{
  "norm": "rmsnorm",
  "norm_eps": 1e-05,
  "rope_fraction": 0.5,
  "attn_scale": 0.12,
  "init": "normal",
  "lr_head": 0.0037,
  "schedule": "wsd",
  "dataset": "wikipedia_en"
}
Each number is 500 + 50 x the weight over its row's rms, rounded and kept within 0 to 999. Layers, rows and columns count from 0. Numbers have three digits each. The size before them is the row's rms in percent of the matrix's.

# up: layer 2 MLP up, 3584x896, rms 0.0451, rows 2739-2758, columns 448-511
# down: layer 2 MLP down (transposed), 3584x896, rms 0.0416, rows 2739-2758, columns 448-511
up2739 104:518432428457465478604496498515521615537474369500534488408467515478501565465529481440564395488492555523463567495588477478431489390423417503492461480497537463475530486614428520468516445553517519
down2739 104:478507431515490570492413504529479587640450479562491461519425501375449568500396475433530550466518443449379420501585545451480674384556559477530440454511414517492495508395429440511522526484434582
up2740 093:500499536478450479521475581559529541455521532523513522515501411512478378546562428483453505504608455490592511556580493433488485410606499449515576531509434455478559441473551473492533523523472409
down2740 094:503488497463572565473444479484441466507439521508527564462513525439494541502440463432538475512506422499493539543502508453549524491451503491478436533521475549445520563394462524438535474523620454
up2741 094:474553529498551437475470467500461589493501442543526491503498525550511571513456498558538502525496468513511514588475581528483492490624468444509514523495511464439533488550543498467528446436494543
down2741 097:507583473476511459579513475515551476513462445493509416531590447462490569476465462478546531490490495588407581472358493428483507541457412534463497462495589419569471575461503546456551425483518461
up2742 098:524528510467482470513490467546548432543449445446547509559432474548566445548585426544371525500497370542585537474443523516498574455489547489501577549542477439493471432550510565540454446479480572
down2742 100:559537568471551448564525579506386465526481509467462498528479504488468600531464447557598468555552438460440512504398566512550502502458520569443423547452471452509473508507447514496537476498508535
up2743 104:458468451531346449381523548573527437554450499581505449561510496537516463535510530490575449634487402426420489484556525541598445425485487569495523611493458540456497557595577434437485448451481658
down2743 104:592534496491463391468479407454498487433457507534470539408446476515603495444522479484524564621558483421488464389407438502506470524486467522472531480598506407501488455457486482573520523513534558
up2744 100:521550507476484352538528472531477488542463494561494443508501451545547523456569476470429552521542512439547477530504463554485505572509459472482494587496441481485516396484573555435451475443451532
down2744 101:539472575307545541520464516528522496465513467560486457500542405506454467463468432481526488512512440507517513407540458440459487520561485572567535500447504499530613569485556561523546498437556534
up2745 098:549526447532539498473498499440465504536399512548616442516491476621590529524439563402428504518593455483522506502525475498562471558530546427493574513431498494432525520444487531534457565503582600
down2745 098:513553425469430469595545550440485528454475533465436466555480494597506532545597441411468499544470490412475553539550521462488505574503452591431561477523551569474471500514410318441486504461449470
up2746 093:448436573569488547405536504569437553441488520508507514535528509481524434415534537476426533461553513461463531457488518455496518472507541468479550478458489470524461523460446505460539491499460537
down2746 094:476537478492522445427520449434473502503525421455441555481525498459561494367509486433531505533482474509512458501548436530572439468446574497515457538544449472571452493526551513543425509425590551
up2747 095:540478481438530416420538478434534486432508521577548443443455487459526487548439444551490565501642542501532436522662453504452528518477407457481493515528431502486549496507529546490664424437419435
down2747 100:551522542493546473445514475493566494472508434536600490550536454453492420467521494457462502421459372447568473522502412575604516592512480483493505628509470453523507491520530519516432465507602488
up2748 111:452452452453432482410470543600529490527422502460483495459410506509531444578502517447464588446521411485446498491554419523458584507507413472510493517570420468498502507523460520474539483486528511
down2748 102:466353491476530525496508542472530437507555538465452471501521501524411410472500524497486582491496459476487461532566473474455448419416566548543505533500503493494495566480575558529453487561541473
up2749 099:552439466554438554473465525516474520558548495562521519515566410522498515522627553534549546494551478553433373454462653461483444452451414506515517541481480499502509485579518574517429526473430627
down2749 101:406473529576503482542531551547482432560597526516529526459538449531584530504494582425634429553594561529501553463448515518535513506487535401527465470580531517377491525467567508520498596436512523
up2750 099:541549525470563533513513532515450547519434534453561589474480446488552518497435637503466603487537518485523601510525538519392417451483495453469501515496503471528571480395434501485520486434520462
down2750 100:526460482420520559470558506515528496486510459466482566433397471402491471411484558509577536458448546442595559472483515495537488387405509458511540602468443425605469597520466492523565497405490394
up2751 111:493501585507528473433529488669441495423451418538479508580468593477465468476543487449546515591462527511478528450571422550417463491502443533581438486503471493488575541479451510498459585396479489
down2751 108:520495594522644606486377588594487479434483492552496511517468569519501465560591427481492482489565563435443496457553562524417548539460536516484556574456478501486504567501595517393485419459449434
up2752 103:559465510543485476482513451645454498622501543503519482514427560463541497519569519485458433460480471492554588466551536631530498537525459493499514519527515552581577475496511510549529515506518561
down2752 103:527415592514491426481535566573562432421521454478453527420457469467407537613608453411487495523482436508536543431472501532613553538535430531544454386485543411623507502488485545518544450455505568
up2753 097:433496520360493399491466566482403571477509492446567548496526617528532526576578505429489478498586459509522501522571528526538587581450416517503485514541503459553520566523531508494534535537523459
down2753 096:453501456555417543511474470552627481513481544435461497495614488438534519495516564454527416461479556517508442562489623534575472487500620552446490527444587455546413568416536379481561536519538492
up2754 098:546430533510495462515558616535466536559470488439574500482560580471507548508526552583490503600515452547534543529538495441492499622531538469485519512517497495534418480510583591502551454492464476
down2754 101:479520555440517545484547440446490518498491474575516423480556428470494455488412470608527449492502511480543598462463422547454535525563554551524489468456502463478517498466463515508483504571515517
up2755 098:510519564436511525458564506502538586520468604444599463459411455547531448437629554453491492540542541522448509575538456555468483543589466514442571545531489482435500553513548489502512470495457406
down2755 101:503529508580507525511455579422444547478398434561458452456524480502506520497580481441470513494507497526518468545517382505431453469442524462473486459566534482450483513436490470596472469511539611
up2756 103:486519460407486469491552579456555547554440521460499477452504513491519500552550551473461475473614497527512463475571496538471577468477504449455563503537499424458462478442433588460474515479458577
down2756 105:496436416539489439475470409575485447476464458576449597548476560404561511478509588584491504487460418529469453586533477597576499510586518606591491507493531464496481560590546479397542475554603488
up2757 101:513372488541487498486420634436347564498491530462472476526473512421496503547474512303492502517435460522518472531500430412484529649471517472594445470444450481484566494639664495489543576546510510
down2757 101:615517535451611536484491486467527472483421471481511445484513417448528530464593459535466422443551474509457574422542505523471441477536389570418516477483581477472480570410399464461592396437478503
up2758 102:532471528498422558538457497485498525403497519502461548505445448547577423435471515495520355474532541538516403503520515456617517425543389556426457516510474457530444464490432510484451490442478573
down2758 102:468394464508481518508508459527526594522358517504504492594468552506470521486513512479474468542543485541566511417531571442513482599582478536475467498429518468454487517538441527476507499452498499